From a checkpoint of a small transformer trained on Wikipedia.
Size: width 64, MLP 256 squared ReLU, 1.44M parameters.
Each number is 128 + 32 x the weight over its row's rms, rounded and kept within 0 to 255. Layers, rows and columns count from 0. Numbers have three digits each. The size before them is the row's rms in percent of the matrix's.

# layer 2 attention value, 64x64, rms 0.142, rows 4-63, columns 0-63
098:120122110163130120128167216071135072096129150155168111123172137131118129108160065116115155181075198107152095151125132180157115141087122135170169119092139151096169180117104110121179138167112141
102:086108144107175059113092173124135164122165130174110132103087192094150072094121109160100130122137111142113143112107153152150141152185093127146118096106154126172143061112083133047095113067143123
097:125089115081124192179079105070122116146095118107117132142183152124057095212122095147130094121114107163160110148099126119120172116147147115114103094154170141137131139178102084149153204167109107
099:099111152155108079101113125060124142136093111152090102126138099115148139093120166055131220114122128119089139157120106122103074075111094171096079123115142110053085157114123135132099177146099171
121:086115130148157145131093126112152153118095144152097123156151084191182158134140151086182189065082102115123124153171129111167103099131089128120070104103123104071136113181180104133176128141078173
117:095120127168097174166103046129128106127142112117106107139065145146109147113143129178136104068088116102114199202117095089057137122151151180090119122180147121108093094095132119135119129172150109
109:082071128107142137082141120109119126145117155190068113113130136136119160127076120128148125155122087145133096115121227167164121161183094158170088107061079144134152089130129111100165148086077136
113:162148133169118107113181146179124134129142099098144163131168154117125178150173116130152086169170188100139160173111112147117164117076169129108211162147167109159107178125104190155114162090167143
119:134066136061155143164119140132156113118161094072188153109191156147104118157141102162077102125194112134107076134096139068185150151143123136165162140112152104208142113130127094134116139139173132
109:143117085074122108146160153100148161141074145104093127111169180164154188128098076181081104127085097159153192080122096098084144137129116105099131148107124123067133162128172164132131078085163134
116:094143092096137093191120073108141124128095164105136114141071130141135096182159131126169161181172167184127162175148125122200166130075073140142156084133112109171149114140152125071088149115136151
121:124118114136170134165113156108132174161080161085094137098077090174140092157149132173143134105075084173109147093161125050164100166111090167158133117115112164137097142115107158136198073101160141
108:136158181177118076089132163131125168129149153133149090141104085135107152068102155158168102148137130144155125089105126105043080123085131151074116090128095116051097130155173155085157147121083141
108:124074155195136115097184095103099101172114109118095117128160097108117133123151134035152163160074158111153127142115138186162094074123104157156165143142131121124097120157096141161137151159042118
100:138170108127133202184134072109133099107095094156125147122130094163113109163127093086149068166079158144138130154112136190147190112131105111124161158125122157169122177100113116174138097075068175
117:128086155161156156138152131132136127135068129106123126154127064223154085133143111118131153147116126105123163172137083080183175082093154143120080133132152080151152063168176120106102160160107091
124:099170127085079141124114153153150056163183118175098105152080142092119084077107150126078153165136164093131125142092144163129145100184136113135124085132093103133144132106107080106070134192090085
117:119164137129104127130071163184143121180148143133145107123065158117199096103079118179118204103112119107105141090158143113105104114148179111154070147120135175123133160152132134109093040160126106
111:167117117140154119118117123104151116108128135118149170165135095171108107173165186075131167072177145193089114088142122068196086134156175174157103087107145093113111108129117132133134087181099080
133:107115139115073153179154152111077137187113138096109100115095128083114160187139161071160158154138093094144042108108108122124109108109105061097120147138146129181119154074154123126105142171182163
098:142142099201139068079124175142128096075142143107148096110185097069084094111162150103087181133132155118128116111097137078109081101067168135141142086134117151161141097144116065126115167138118095
115:163054132121153117141208078133089149168069149090151151119137216083133150178165104112140148137070113117151126104124112111175099155109125157134173109120147130098114187107126150128144096079107111
111:120089152148103192103168092081127122137122135180084076130122134144201167091130081137186143084093093141172129173162106136113197155129141155130121154143097165114126178115161165110149159141099175
132:095113127111134170156151065130120140082090124128094134136174099185135162146124177153146111161208144112080063177152099126155143139094088111071134145168100091068144118148153118123073123169142153
120:114106103124092094112150125061147093079136096167127127106176145123099187087063075111143130150136154196119127186143181139054125158139111143165130146110120156115118140135097103121127171080170183
115:116123057149115085080120196126113158131124099102109133118094107100177150098150110091103142051040110132175152133136093095084096094110106129104125139106087136151135183116135104143127201119123165
101:137049079112168135080096173050121130144129099152136163128099158131162112155181102091144158132106130109118088105117109137231120131146157102156095154112187125129118172135074110146143115130169146
112:131140137193166167155141165124067147132060111074160147137139112135111129121195153107154127097112173118141150088145108185117120101060100168131175136184147130098102133126086188143153165077109145
076:125158126133138103132149090158113149134142111188128119110141177133149191132136155075084162170165121205105124170146138174096128151151070152135051150143063085153118124105108141139082145197119135
102:131089178146138084149137134050131182139166089159114126118147145142111124069106137116098132107197159109055119120114104125181160132128082152088152142096115094157118120047103126122147124107188079
101:127109155089149186159144088043136126100153140164089129112183092136092065102088190192120141177146117092094150103105113128100097126082125122110110183155115125106134122091120137125132167172126184
079:101110162034133097129122138115122141113156165115116106127115127164160087164112129109096090159094134192078077096084144132139137148074090100057195134118142123110131052142131157123100138174130157
084:139135109058120123131089128105132151057146135150175159134163124101146167170226113234153109134098110117178172136127145174166142105100111138138101114155143157138125154124180110117141123139086118
094:147132162148124101072114151094118126157177159186095101116132198132094141160154138146113138154154114159181115169066098171127097166113170118103104099151105161200096131089138152113081174122189107
085:127124105158107141084094155140083146168095091123134123155143124053121114151064080160119125129110112170136175178089114182090168130182086082065103123139148138174125103143139167139067170143154144
101:132116152107152145168146156080118199136042083103170097162128085104176081110113134110093101128125107143105124039167160095135118124158101130127156153082164109109161096117104105135166081159132090
089:149101133152181100107092133125119119123111158127088101129136159088171123077147159046105112160177135107115103056151162062137113140121103149079097117125137096042140114172124152127105064137104095
080:106076110156139168089166147132116127155152142105151114143091151180083028149107138124134131072154150077184145104176140156082083105181166150142150138105143103083104137158128135091150132162156175
086:145116084184164108151160123057105211152118124174131114116136166064116172135169111125088134167066140095113133103143140090138109113123108185192135108131120131175147127074129090112160078114149137
084:137135134190129096161088082140154181067132145178104173148109176133146156201109201089134108129111160184105114156142113143114108171182091131170083146102139126160118121151084145116092127136090153
099:153148078120102088152136162094153119174106203092118135156108089153166101056157096109117129104117117148171149133165144145133142157116090113141052065123118130172147067072150144117172104094143095
097:134183085135171140123139194178163154084159112152127133130074172116125146103107107207124135217100093097172142109072133112169114144123147117116172129101181131165141100110161152134147122132098176
081:107092110135168175152087135112104172133116162121108081093093158107150085152118144109146100101122067111174158066121128100141168147049094100083147093178150114136125126139142180154130174124098203
092:150148103186160143117094152201138141113144101107091148127062191135133142094136082140169113112160080081187124161146150090156173141189121156112103083139170101159108132141128166145119111165090077
120:135103105097159165163227143081127105170120095093164088123148049101128113107128100089094178130146130112138147064114140133166170100076122084134126155160118141141157089134125120142173128084077148
079:103155102151157170083152143154121101098095124169141124135102087135109159123168153150139173139096090107095178082060184099133104156109153145158138189153146144165146130143136086077101062207124140
081:158102091060126104149086129132126132136171171192120175123178170140140139096100130114131074082149112150117101161100103159170152163204082120109101093119119115178110109067114117163157129150128067
089:147123128128124092104167144127152046210106129112118102137094076109055159090086104053159156193130129108101094134127099136155143080102148124134096122112141145115141135140130112152146111062154068
086:127122147058104084127095141122112099145110150186077105126179098087143142050128177059100130099143158152050107119107161111094120133174128126128100116118118133132101081128092132108123078191165126
072:132110157110097141096139166134112130136134060069182106164043136078089101147121136151161154079098118163161179159197100116095164095157140108089082083141190134095124136134116131139135116113136159
077:137172141102096148157175055120144116114109074083093130103136074143092199136078160213120136169126150132090104147081101132105130151144172123136130177137131168145117147178138094121110112130088184
077:145137118105142165144203219119122109100089120148127143139116177090099094126075141128138110106102129081131100113124141079073085133186151150118118150099137130116133019148133125090082171133128129
089:151108115066123070088121137135118141128205074087101118127062109183151163107129112132149123173144143093110106138125155113150200118146075136085204148132135104102110105174156142151127086143079147
082:153079116119124149055110140111116109112122096156128085131044121082112140157146136174156106118170126158073137072167111033138147141173116100097091131169138153120101087200138132122114143104111133
086:127110143167145165126000154130082191103071102135180119138169140100130152127168130107116086138126128185098123117134131112160160140053109133072097145120158109137157145166140134137139122169129115
080:161134137119125127126088108125139117129146107150098173111196159092092141035134119153112145040121215115044113140166117120118158124157144154135112144099150101121089169108125080138160089147135113
053:113111138142105140160108099156119153135109130047130139142107083176117145125096153128132110165181110195115163183166085156082141147123075124112065082161147128180176137103107161148115108166109199
078:142096114164117125148134102131099132076087111039128160112179119138200134127090160104105131090205135149129153130184134130064125153161163116086114131153121108088124178179141146121104141096063125
103:130147091154103109096096199092153139136149152127139129178122068177112097091141086192124149096122146110124167158167135132122123126139116104168178126085112117156137171060146127125215126074185125
057:112153148166152077148112138165145068106129144110124131143144121116170057088114163105106186097076165210169175146149156187095136145094120139157115108107134101079166129065094121096125100145110126
# layer 2 attention output (transposed), 64x64, rms 0.148, rows 4-63, columns 0-63
098:124103123165087201143140144065152084077113163077123115150171110125101116134158102182088145156109194170111127116069134088150130154116196124115148095126115176158179140097138105136161090127112169
107:124163138076143107167127147114126153129151087163096144159193138117118060091140160156113114171174134176178097049129129137118105145075133145150094152116142116093150098068051162085132157128142149
096:158068188107098169115082112064107123155173171076142119099147144129101077156116123104163126091130161130118101154154021095134163132187127135140117106139167145131098114163112119159133176152152107
105:034101101057096128085123141059149126114123104116113151141116131138172145136114048135093178140092119104108089174104174108103114071114135147064146125134117124148121156135092123123088172118113175
126:077110141080130146100133116107128105105149125094044110105103116129192164100171048133147146102124168142116119142085148131114114045099142146096104149110132124132193111158162075176095139078120139
120:123113155087145109112146111123134163140145120159145103140078172196128161192116162138127133093120113117075161238075119140066126099125133152122103155155134130119113077138084170121128147202133095
115:107099120083098182129132086077124135129157114167071159074171117094149115089170105178138078151146144164116078060098138124136154136103138200139113192104121178146170121098109104106130153116094141
114:163155115255157096114129113173159112135103125103165128190147151172097157183112141104130144156116089085131147149146131119149130187158141092145156120162095096135075173113121155131166141120147106
117:199153223129100164157100152117121140175151099091081139093202097121136118166132154109136141109171130125126136087173103146168112209110085169157111105105127117089121117112118140129178129157167126
108:197111096150142102163156117138114136182123107129119128134175181152129110120119125129097106121133124104188136135116118157072132148128157110108179134126097068118125124188250106136119066130084086
119:079184119130163143157129109135108127095131147069134098098116147132155116130162112089132114176183110176136144115085090137127169115042101202060121158072147122123127137094119112145123077098175086
121:199154114108158193167141164088108164164117130133071090115095140170178082119146121158159144143096142091168156167129161185105161125124134187120152145127130171137174135129087081132122114104084070
115:104118080112119101094131115111188143129138148120203062160111119106118165084090126146145093128120128144110115121081186119074148067096105165062147137156078120081163121139152113113150183117071158
106:040105111168106162070144112092155115126088137113124132124124113126132139165104074137118155143071170087096101147116120105187119072151151105120142138143130163213130138097042130111104174126094124
099:126112147223142194139133106181129114109132111148094109113107132171084087196114127113130112151092157116137125156122080096151156111181135109133112152135135163188056177102169083152120082103105135
122:118119191134109125062128119136110133113121178103098102117149110177178176109127102093107165157138162115121203150115096121138142079085091148087087154105157057127174066133154131148067137125163106
128:030114127050072108139124130150152133109128138144150169098114106102121142109128186127100082150153143191109138111112075100151111081132119095114110101106154117118093129136085199085135123175165177
119:130130131068118063196134145162108127130087152155139158135078138122182093068157154150138170142124140173129168120128161130086081080128133116180144141118120133081145134188135159064061102166131134
112:154177158076100132102118114051136134118159104126096126129116109120205148110139109106133162095118164103087166143146148183202160101156120188105086072128163127123179133155048128114129136127122143
135:045080112142152154149134176125093116117103166070176150101092134099100132164112147079180147141132062125165066107164141116121108139200088103127181121116164113130117137131195141126110132118167120
098:116127121099053097119100125120144149103134176122159153105127074050100121106098104136122176139123127138141170129143179103151129120093177082084106060131133164130161075106054132136157171160154174
115:166126120143159173135159087103112145193103125090174148165135195136175106158148098143152156132071154035153095140124130128166145155170165175127151115105128148155179148109099127098150112106070088
113:106068133162176164085161137098096129118123155144117079170127153170164158104158081135138135107113112163115128166071117094076132124100160121145146189143058165145107142111224137095115112121088110
131:079150138160179149117127129166110120093142117100127138082157122136157195131162146094108093099168084108071091141159112088113137132090053115076140106112137114079096108154186099179090083086155111
122:144112105133081149159135128074154128105155102162102162137184114131064115153112081151091109122145084175070072112097144094077134173095184123146123170165081164135084168100132072107152102118130148
116:097083053109121097110087168144096156148121136118078143161089115123089147137111095135110143110070118135186144171097166105120093117122210068092155144145089137165156162096203109144121154145116133
102:156114175104142168119113171029089118128132084102078163170138145131152079136163121153150177160098153088143106097163131137219111148158185114162121089153172117119143154127126117127105154111168127
113:133152073205163169107111131135120098120084126078157106190091170191121120137096116132114180121066127077113132178142127139141137114148130113104147152120115160191116117106054112145128178087086119
069:175133139109145149107125140049119163149157130122135128093149164129102153136126127082188146157128151096071066108180077139137124165174085176111156148128076143158174176052129120157111174138132143
097:091134160078144147199129124143203115175143109126129100126126067147144139121104178106090085205117108099141079142150118131112122122160100188047156113126108086171131141119095147159116101086101136
092:144165149149140183143081110121155159174070052103133166099158128140154132097090129077104098186134126077112145085132123076158176139126119064084157121101073143124116113139186175131113127116117100
079:125164134136135138177093158121161118183093076121129135078122153143136083165155136149102071128103138111176101097084141147195170128117095055138131102129142148093175098121128127199109087137103055
080:165135125096114103098081116115154132101145123155083121168166136167106123132156080102147180091094135193159178109126166150134147143082197174108083142171129123098106144142223137103091166152118152
097:167109121126175099094130168000140094100157147167162119130173143145113121090102114152104137164143084112150100108123141143128120160080143164107120113115151144127171158124105161145128160121202109
089:163121143117154118078129116109062120133088208112099083129160150132152087181170129131155192157143097154094120071166158108089085152129137151174150137147149088116158123113112082089129133082182169
102:103172155102075161168121107236133160201124139062101094114118091090182111132142131130133129130084176154135111113141137118094105117150104099126168139132119139138121079141104094115120088128048151
090:132145113126093133149104111133139140120181140053148142092085144081116096154144165107126118124088148114166083157139116103134150090126059132127175137083117202167100103121044127078126122167065093
070:139105114123155150142089173074159092123147094121153148134111149124151117115120138167145131092201160110065118142175116152113097094108114072129129120030163150096060111186135166167087135112164125
086:124132155071124136168139105118180177191160159130138107111114086101117150130105081114085119147102142102140172167147100171138113094109111201066091172095167127191120133186150135158150089165100140
083:176125141158147159160120131088135172100119148163090206146130149136133146099122107106152102096120142098118097090170130162172088141162102193153122157138097161107197139145101178150032088135106110
098:145127053129117098099152156179144166126164179124131115115072069134133092094158122130116122115141153138206129085128124183089107182075124152142102164145113115165147066094174121155158102160134082
088:204163157138126165131105150205196128116147119159101104118147170157123140134161114109107144152121118133167191089115169134145124120104178177180128093166140127127128155092173154071066123133135186
079:152099151153156154146097118101106172156126083051097133085099189150124083165144099122111172161152126116196204116114123137140137118062114119171149143131178153132190091106113115103125178134141158
096:152116162137144139089107131156121131083178151130108104131114175176093159134155149129180182114125121143138152143140131135088101112138152217162125116167146127154089155085080164045064181134153174
119:116149112106070122122140112217132129187139099063120115071117101096127096151129123091098130162144143127159187117146129089147132122140109074155155102162127138145137066106181049119168143155114180
075:173155123129135201097160122116135136166130103148063118163141137077106150051092072122100119089109101196103128140107094146180139114135109068097112132090184159159122137172184102122146130125131098
081:083136131085121135099119118111135116105143134155100128133112100219172132126141132131140108158111120130161114110130129176114105150123176255146108159185114136143150126069120144121072134121102080
089:076136121108072059080179080194101115116152181120176137127122108093127121148112190129110112189107137118130112160123106080103104114124115143154195101140116105150079091102144071098170103138129149
082:078139104086137121150163143066107137151079125135155136106114106102133085097087141142119092135119112107134060138120099138134152107167077081104129143097166135156140111166082122146182107149118002
068:160112180089128110131139094142094121113087151106146110132165158147108056128095171146173184119140124161087197103168140091052092120120114109149135084130138080077115108111085091094144120113168180
076:107116159205123155127169085161086118126054132138161123096153141114090169105082132095138131116128124123080129081122156082165102126188194073100121106184105145098120186138173122111122141101142161
059:160187142103132154168110154172130149170105131153168115117107146070173152122099145173165116158140073143079138116128144131169156058157102131114068109108092169092089058163136172126100127137123076
082:113118152141106133171090115151174106154113089138126095073109150181039113196169181103160070131117134145150149128118150104155134061157113104125158075161171129092089169110153094133083146126125125
078:164119136195111114163093123104103129159108134128111081101108129117106047121082137140159132159119137178125207128162142068171126052101105130135176141158132195095132120103114076097118128158168126
074:110117154112130144140092066146114164176143157069081113171158158104160069153151107122125194139036158145146053120148125136139145142131149153153174144128153111149130124147072114105125130098066167
073:058162161130130100171125086173176121120087117182147141140132089165133145107097163115114125117105142118094105155165098120120160094191173219104126137100107108165067187138114129138100099100098093
049:139070123157162172088138076152077167124099172087125142122126161148102096132126123113183163117144168096132109054177129115081083191126119112142152126183086111114161129058150133115116118113143184
075:161072087210114146136123130120062125085115132043135134118103141091122127160136122117179150060159123140112097091188158090121115135165123093143120136148082170143125159126083116101123183104102169
104:147126071124129102141124167169197122122123136193101102176109034154173114085155107147090091127149143147157150129138143153084120158070158124133137146103135061160117145140171150182144079098141117
048:196171081087099139125151168127141164082122120113140188166104144112132137093133110094105169066141132135147092100201068131105136163169085078164117113080089093145152097138113142156135072119128107
# layer 2 attention query, 64x64, rms 0.164, rows 32-63, columns 0-63
091:155129099187144123031115114097140155062120177114202130123122141143126125130141114144160139122167026135164127118148121145072140152118172118153115133144109130121145186069128147115117169133181128
106:108160180105143117212100160145127093217115070105106137143141114121100099145081126105091102165069193164108150072127121124169113119134129131107141131129132125135109101177167119136143063160080146
090:133108169150152121077143132108136111058121124176150140123135192183154146102107125136153154142173101058105111179180156174100118098159111112159087151130132122093169153069132104117076197093139118
105:184098103187135090148090122081153136114120144139182130126140116099139085150178126132136151064179110219075123105113126086132092147141159134114103161130126083088140084151168147109165068148156096
072:067088098118166176141171089188091143092122122112197132102136132118101105131137109178111096114147187087149091102111091087102160145091107115201154126133118153172053136147114153163122153103119137
107:044170176075107156148141120167086125157146072082130148128102102136116125140042106135105149179103179083140154130129099141151178127147091091129142119125130186177113115112113119159109168142085161
078:066163105071119164181106138146094105185190062126155144147150143141078150146140109103103113178136186167177138127086126115167127121108169107109164106115189149140083116093143128119113075162111123
107:164116099174148096070141162122140088085122144175170092150162128153141164092160106156157145140143116093120119186145190129062120124141112139178108109168107080151176134131103139083099201072136110
083:158116095130160134090085133141164088071160110188182158116152166161096133108140111155139121118168100122138107088074149160115147177076193131150085127135135116086133187074111161145071165127164150
105:086108127093084136147080062185102095117149101085145139143097056124116109133076113125075107118111124160182143127117112158101211191110124086122130131140159171162096108143139144163104121170093155
116:193106099149156098157141135068168149114100182181124095103140131102147135116163153105192108128121064132074109096148173119118107089142118164078128157127153087087205159125102107119168156079136123
096:103066138144160144157179159055099169100130121092205135148160101127143150091108069179145147091137132137128119139145123122070129161084133113182164172116132150115125132172072162158151180127121168
099:100098112096145148140096146134092122124182115109118139176128126149130123160156100144101141074127115163156127078050068071159127170101194141179120104151122112145060180119123158141177075166150103
130:069157145120083103115119139217117120139121125111069150126072110151109120122088104115123144153093195143177188132137099150128126121141106101102152093109065173160096115130189129151078137180083139
116:071151141116142112061081148187137143044143148148110144110145126103124109183119074193123165125145151141162115077108127101127107175089124088115119104111083196132109144105163126170089166138125165
118:073168127072078134193131093190101130167159107080085166132086107120112132133098145124118096110106205143158144117108105121149158128140147096086152135097120180183093117086151136153120065166131101
115:158074125081170174134113112050124084163151121175121121117168169085108102138143126137112110113172137139078072079088171101161110120112168156176110128136203107094125156134072130120162114128168132
111:097069114158145091137123171109086124123172099126137137173139132145113113183160054117098155094143150160158183122096065113124116169064156101123100115105080150136077103134195173163125111162131149
162:156152102084097156202131080119148158208085148127126102095155111122146100127113176101144076162104113140097107124153162123110161099170142143108166143147191089118172160135057095098160106089139101
116:217107129177165122113144130081168109108076159166144100116189119117147144117163155113173141115153068162063124108147167113146098139151123177170096123136131095077157143152111112120197129083136106
085:161139167157183112128105139119157087139134092128141184170197175109077149101080154131118078127130110146065161144111120171137176159104178156085114151120132133085140167137120182155074121135182100
128:149182111132086123178176110116124139186077150066112105054103083079136155137098173093118076089081158100109103132143143098132120084156097135123177142145124102148141114165098101098169107123107076
109:119097210109158151135136087142078130082165046153101173175119180155147135135077141135125136127143100109163100144138059138144165130129149107124126119104122190128075141163131161167086146144097182
098:201152131155126165139112159149165154200150147107118096128132118109171061182184162108133095123140089154104132105144147139156083123102165143127123136175198071109158115133099113113173067144156091
107:104095094087184158130158168128118080097128046156127176202174154150132117139124116125077172125138121138118141112086106109191158159109153115149121115088108182141090138092178160166141112153176113
100:117130104074102147173073126133201124125136176143171089037089157088127121132112131112124083145099152103149108161132105125098131069170113134086142124130185132114171177138092097118072177126131153
091:138137119138145192118119116134076106172104181109122109160045136144124088106088106105138096142109095093140161133126102094122112072109110153191199065126180131131132155141133172109104174075123084
101:112130161096162113050150216114134074193194133174127125163183153158091107117140074101089146159131127118137134099129176172120139135142164158155092117188128095142118134099097146145116166123138124
093:096088142073161127117137110096133112153069119159174134136063156145148157090081116089111150111105119104087122111162137129140120116192085153141127146095120112112154095224140116131130183066060113
097:093098116122091133094133093089109090135095159068194173107085119134095135114109092130120108145105147059176117220113094183079104110136124104137116113129099105154127103163142131121059158176133144
106:181077159152178122067088146089148084111121108160110126185196147193146115147137109118115148147142058148135166095136137143128151193126148148130031122120109143105123142111163165153132119124162129
094:133156121114082088174150093151170182154143120122078139095116087142181109104200187124184137104122178151146118126161143139127102145130159142049097161105116088113092082139138156146145067100118090
# layer 2 attention key, 64x64, rms 0.166, rows 32-63, columns 0-63
112:119138140115146124142136105138180131096086154056150132083103126121141089148115152130124122146080108067080100188203179171113131112219077074110126130153112114103111115162094088125136148113105159
076:149163095143127090096090115074081165108126186133171078144120063074142167140186109148120140133152124110130169096083091103059107149114187121126120076112106131077143069108162113103130120143128154
077:143095124148168117074133109159148169159103124172145129129130161134093169120125094120128124168102146129146094152146147155143152154141072106094134171146153120227101121181082212157074168176155147
107:144152105091120150101152129127182123160120125105099102070117131111126154151120175052160111107142110111109124104148214126113112072163100151107129118151097101060175108125076061114144201135093128
090:079156123177117076082117118052069157125079179170153143142136068114085138100135140108110128142132145119122097154149153178124144105176115099171109080137136101092141071072127089091109169119101149
090:105139181171158032112093121129074141108094117144128162207160152136142144109161109166089160153160152065130148150138062135132126142098149173132134097116139126159081116128167186140089122169130116
093:071094123149139089148121129120090112146155117166086146187163145124173128155129140107094169094103122119085183126113056086139126173080173206138120091112168120107076119168158169168159111131103116
085:162054122123128101100128132131129148088164094022132146091113157125087167141143121133125107183176098103169107114138102152114146136183153075092124147127145104068105133069097148141104185160155125
102:061171141157093159122141132165073157159116153108141131128098125130128162140123126095088108056124182173140098142127175140177131112145098056121161101144091100092122075138137046102144176166122138
088:109162154129138148148116127131052154133127140087071137181117126158133100157135189095087137071093169100101161120149127096173094088165150137140173076115165130097095102173126131138153104193108062
116:181124116106117187113171132149188097094149127134182110099176153163103116105124098166149135177183107136141082151125149163108160142107147122118119190161141100156130190084078156105118147069177168
082:115166180165180130048127106120060106091136117120121167151130141124037171102094117139119150113152129092136130123111123127138177147201105087163147086098122161128117114054162136124088118116158150
100:099119112104170118182137097127048121106117129150105130168126138115157108145103138116079117126053139120107183140123117062166093156112128164131106096105106132101118058160179123160160036162113105
088:132076145124153088130132170148174151117078101095098155135109111131161097183111126128096178173112147145118151143145079133145089127140091138082142148091089184155104101205129169204088118128069111
103:074130202134156114111091155153160130131133089072109204192185135183114103123140126146092166112110172106107139129147088138200080153128146151132125132115116139132067100119122129185160162151161131
095:112121114140134163149153162125110082133109111084146162179146075094155078168139176109100133111095174093113168115100051100129074121105128177147093091129136152102098110161177160199123122170084106
093:066093119149154134122131091114058128069187116162117173137130147093108117122127113182120132069111119132189145136073113119110156169062151123154094082106128147107115130088181153112181132149147187
121:114082124090166117173124136097177122127076092122092157170126089113138084158098148108089151159084150138087148107159117104149079141143106191125113134071115175133130107186156147168137048155102079
122:154141086140094140076167121155094135120163188157173082086117173125113166077141133174185080116152093109144089155087137132107163096128139128121124143171184070117160141117101083064113168122159127
079:134151132123124127109094115187134167060197143175096085071105193177091187126131093174168137150140075168157112145130161111123148129130150130113149140140141082140128149084094105089131149097177168
097:107127123099118147176099140115191125140108124121169107157086082120081057181137116127073128112094185119124170091149150118160076083107101143117128137084131127156111145155119117214196120168125090
106:204150129155130116114137127128127147113120176113181097095067153129132160108172109206185089143165068131203099134130106128090136103098133086126145100118156101100183143134163126078133169109154100
113:102152125099124126176132136119088115153108128124130180173118113097122065122101113113082170117081178068150234110138130122170158149106090140142120142156102183185112118081156155176115083115120136
109:150106035081093180173141096105175139155110156156127085094124130109163104153149170081140073102120126107123091135105142150091134097131129186137105156175133082087162153116089066106121114082130108
124:147105135123173133181143155137178120175054132164139099147146076112170124119127137093140131097091137153094132119192129120181123109090103179070104145109138128129115109203144135200174099125070115
135:158163082144062124125142118116170151173109171131151078047129124127157102084143151135154124066109115135085101146154173163142118085133093135104148146178171090157153147186074121080116160161116108
097:153095125103188113105137056118116068067151114158182136127182102144109123092103082122090127131109158123115117151112136132120160169105125092066082122124109141107092101078161122139162057154136199
092:077049153153131185157127092087096177091071084108082120132102121077140104146111121152139093090110147164120129149115146189145124109057101119190129110069090134131151162159100113131159147117117130
113:139119167126161127175137088145160126082120093189079147117125128125104140093088092163154139178131109127151159127177129147190149130114091092138132178123087160212120170060135175148153126074157151
097:085144132122133125105135168139060131130158085125165163135122106125099143135153132115109177086125121172088097134118134093149139192116152064166154119103180188113071104070162154108157118065111195
119:153128121083120151185114120130202147147100104145109100150149090108147065162147160095120118104078150146045148126180153105165100094127110171101169169130142088128143142153088121162169070104127071
091:133184127127094151159146130190165125113132114138057113121071156109096150177099155129120113163174117121149187126049149123125139116176133124156163139198091109131152148085129099145044153152125145
# layer 2 MLP up, 256x64, rms 0.185, rows 0-14, columns 0-63
113:097080190130177090134141161215124115139155130150163125125112103139081142099102136124110159187143105158190140108126117109155140109157127167133122095106089162099051148084133202141089103100151112
085:150106149138110100163100157123109110100177097124103194128107147123085096126120139093125139126179124119169124146090038088140139202148189106143107074137087152079077129100168129128142104190148152
120:066124125057129143150157089123069096142157074111099173159112179123120161143109157117105136165106118088144138110097086131155176156111138145135124143046107102169083099192166186101123121118097131
107:095078224142188085106139166160113135121195113123163148127099121129155140136122103136102129142184148146158141099164131118150107136150073120124133083124107167098054127106143166166115170139197165
107:129152144152134092086111143202129089143070141179080093153127137169093096143071119180098161179130167118185175110156113154093083143138099102146149094116073108130120103132171137131109158194140111
098:143114143089150119119152181152100124158165083156106137108146098076148090129139066107102131090092217153154136073128125116139121151103158142116129106122130149076080076145181177171147097108166194
092:137146121179150058155109138083135099101093120091109157173120129212134118148070133112069159080085144123165170137117099146088084129149142136081163151127103174108112092173173132159105132111074122
109:127189158145098158098147092150113095074112092115133143147152087183117096099153131133177196111095127123118137127143084114108106155175136081175118051102131144132120121104184190183123133181098100
066:150159102071163162082150094110113175100120145087172132145111091135119131118075050193155112103121149086152093164122165173101160109142110141077119146103124137169148171166100121129106205108100149
084:063158143111199093094074165144087118163135076112138115120157126175109128162081156101082123146087149091089185114155051175120106165133134153121152102104109131126108115133120198117125129151080145
101:120139165183151119137149164154105140106119048115132125167182148155113133113048120184114158142139092113121145062155109176143071176134155108115164155084082141142118112139190127162150087098106157
113:131172123128187092077101177153116109151166111121093142113172090191123087109096156115130175124111140125138160072151070148096134148139073128172120062090160167091084132144148130166097076159139139
089:120092147174142039140104102159050079074140078119084130167091166204075171131100104158098107125103156131194148144133124155096093112146110142111122127103120114114134101135119170126092152143132136
088:159136192134151111102168108161110114134159019139062155179105161187157112167107092176113109108113113122160199152135081156102157116114126137139132145132086127158113112082146148146157135117084139
106:050064149146156093158141140109059109127122109132106133169139117115109070156135078158074147199108152195099096161151065104157126133125147120113115164139148139188103111125140104158114139086094120
# layer 2 MLP down (transposed), 256x64, rms 0.174, rows 0-14, columns 0-63
111:136125152138135097117096127139152123112126169049139141130105164161143133131183038190118150132151143138163100178166073129140104134128093071145083083103152135158102095158157145169183149087176142
088:120142162123094197127113124125110163097113122119098106145133136136164108076136122147091152157093182090152091165145174202102154073096156156144144105123170129152182187140069129134151146043127140
105:120132162164120125169168161134149195132114121130156091139137114087140187118110164142127091169098096124158136103108166131131167099117159215099156173115101101158159181187143106067104109139057112
108:175126072108070112116085113123149108123150188154150138102135171164119171109133057126079117174143158143159111147129149123143156098163066111099123112140147122172087101149065078155164150068167107
105:177108114141120163152165081102098124151110145101115148148107114134175115136108121094133125130118119070129096119125207137126163152170196034052092159125157135134150141130123131168152147193184117
102:153106102069107130155165173089175148103165126098137115096098098117161171156141160118164106117139136145080093174076108134131157168142117198105158045107077169097115130141079081140102135156145101
092:098142096119124113103120100095120125135121110159135079088110156125162130084126063115144115148092143119084112171173159089127178115166070238136169135092105111170107121149153096101139195104088116
114:136095105108168112119106153133177160086106189125138121091099114142143123116147090117128115123109145122119121129155183092123154101159000144124124147108182133158080142144067177086092151112095161
062:118136173080116097163117140151092123126147092124075196148134132148129075190159171146096140164139154138162138124124089098133088163078160112105099122127123143122104080087161151153145093203213148
088:133079141172138175153071119081128099094094115095092131151100093077128107121083132175120122079102103084084134120093168134143151106146182174119124159154113102101082174147079114135127110090132043
101:155122118151116136105167101105119119172127098083156106085174081130152120090132145172058145086065148111138093196126082132108096101093144112153130191105183114078181085137162101149099130162126147
112:105122144110140128125140068173173165110168093124121124101125116142148127096169165139155157133093164079093011134112145198082124109172126139119071072158144139129166127163108141096133089146152141
090:046152079135090202077125138151104176163161110109197094154132102119155086120107100142149139160088143116136118145123175152117193161111113162136127078112175115146064077131116131119150140119115094
092:100114108126085114148127109105108106109101184153161101152174156055157078094111137152120155147080060092148074175125124096091112149108154086104181112130166130133172117120160114131199193151143120
097:141158180121073157101110094138121129120131124144160167148125088116122146108111149140131128144196089093143149133147050067081142126188149124106148098143112100163144188042117096096119196122127089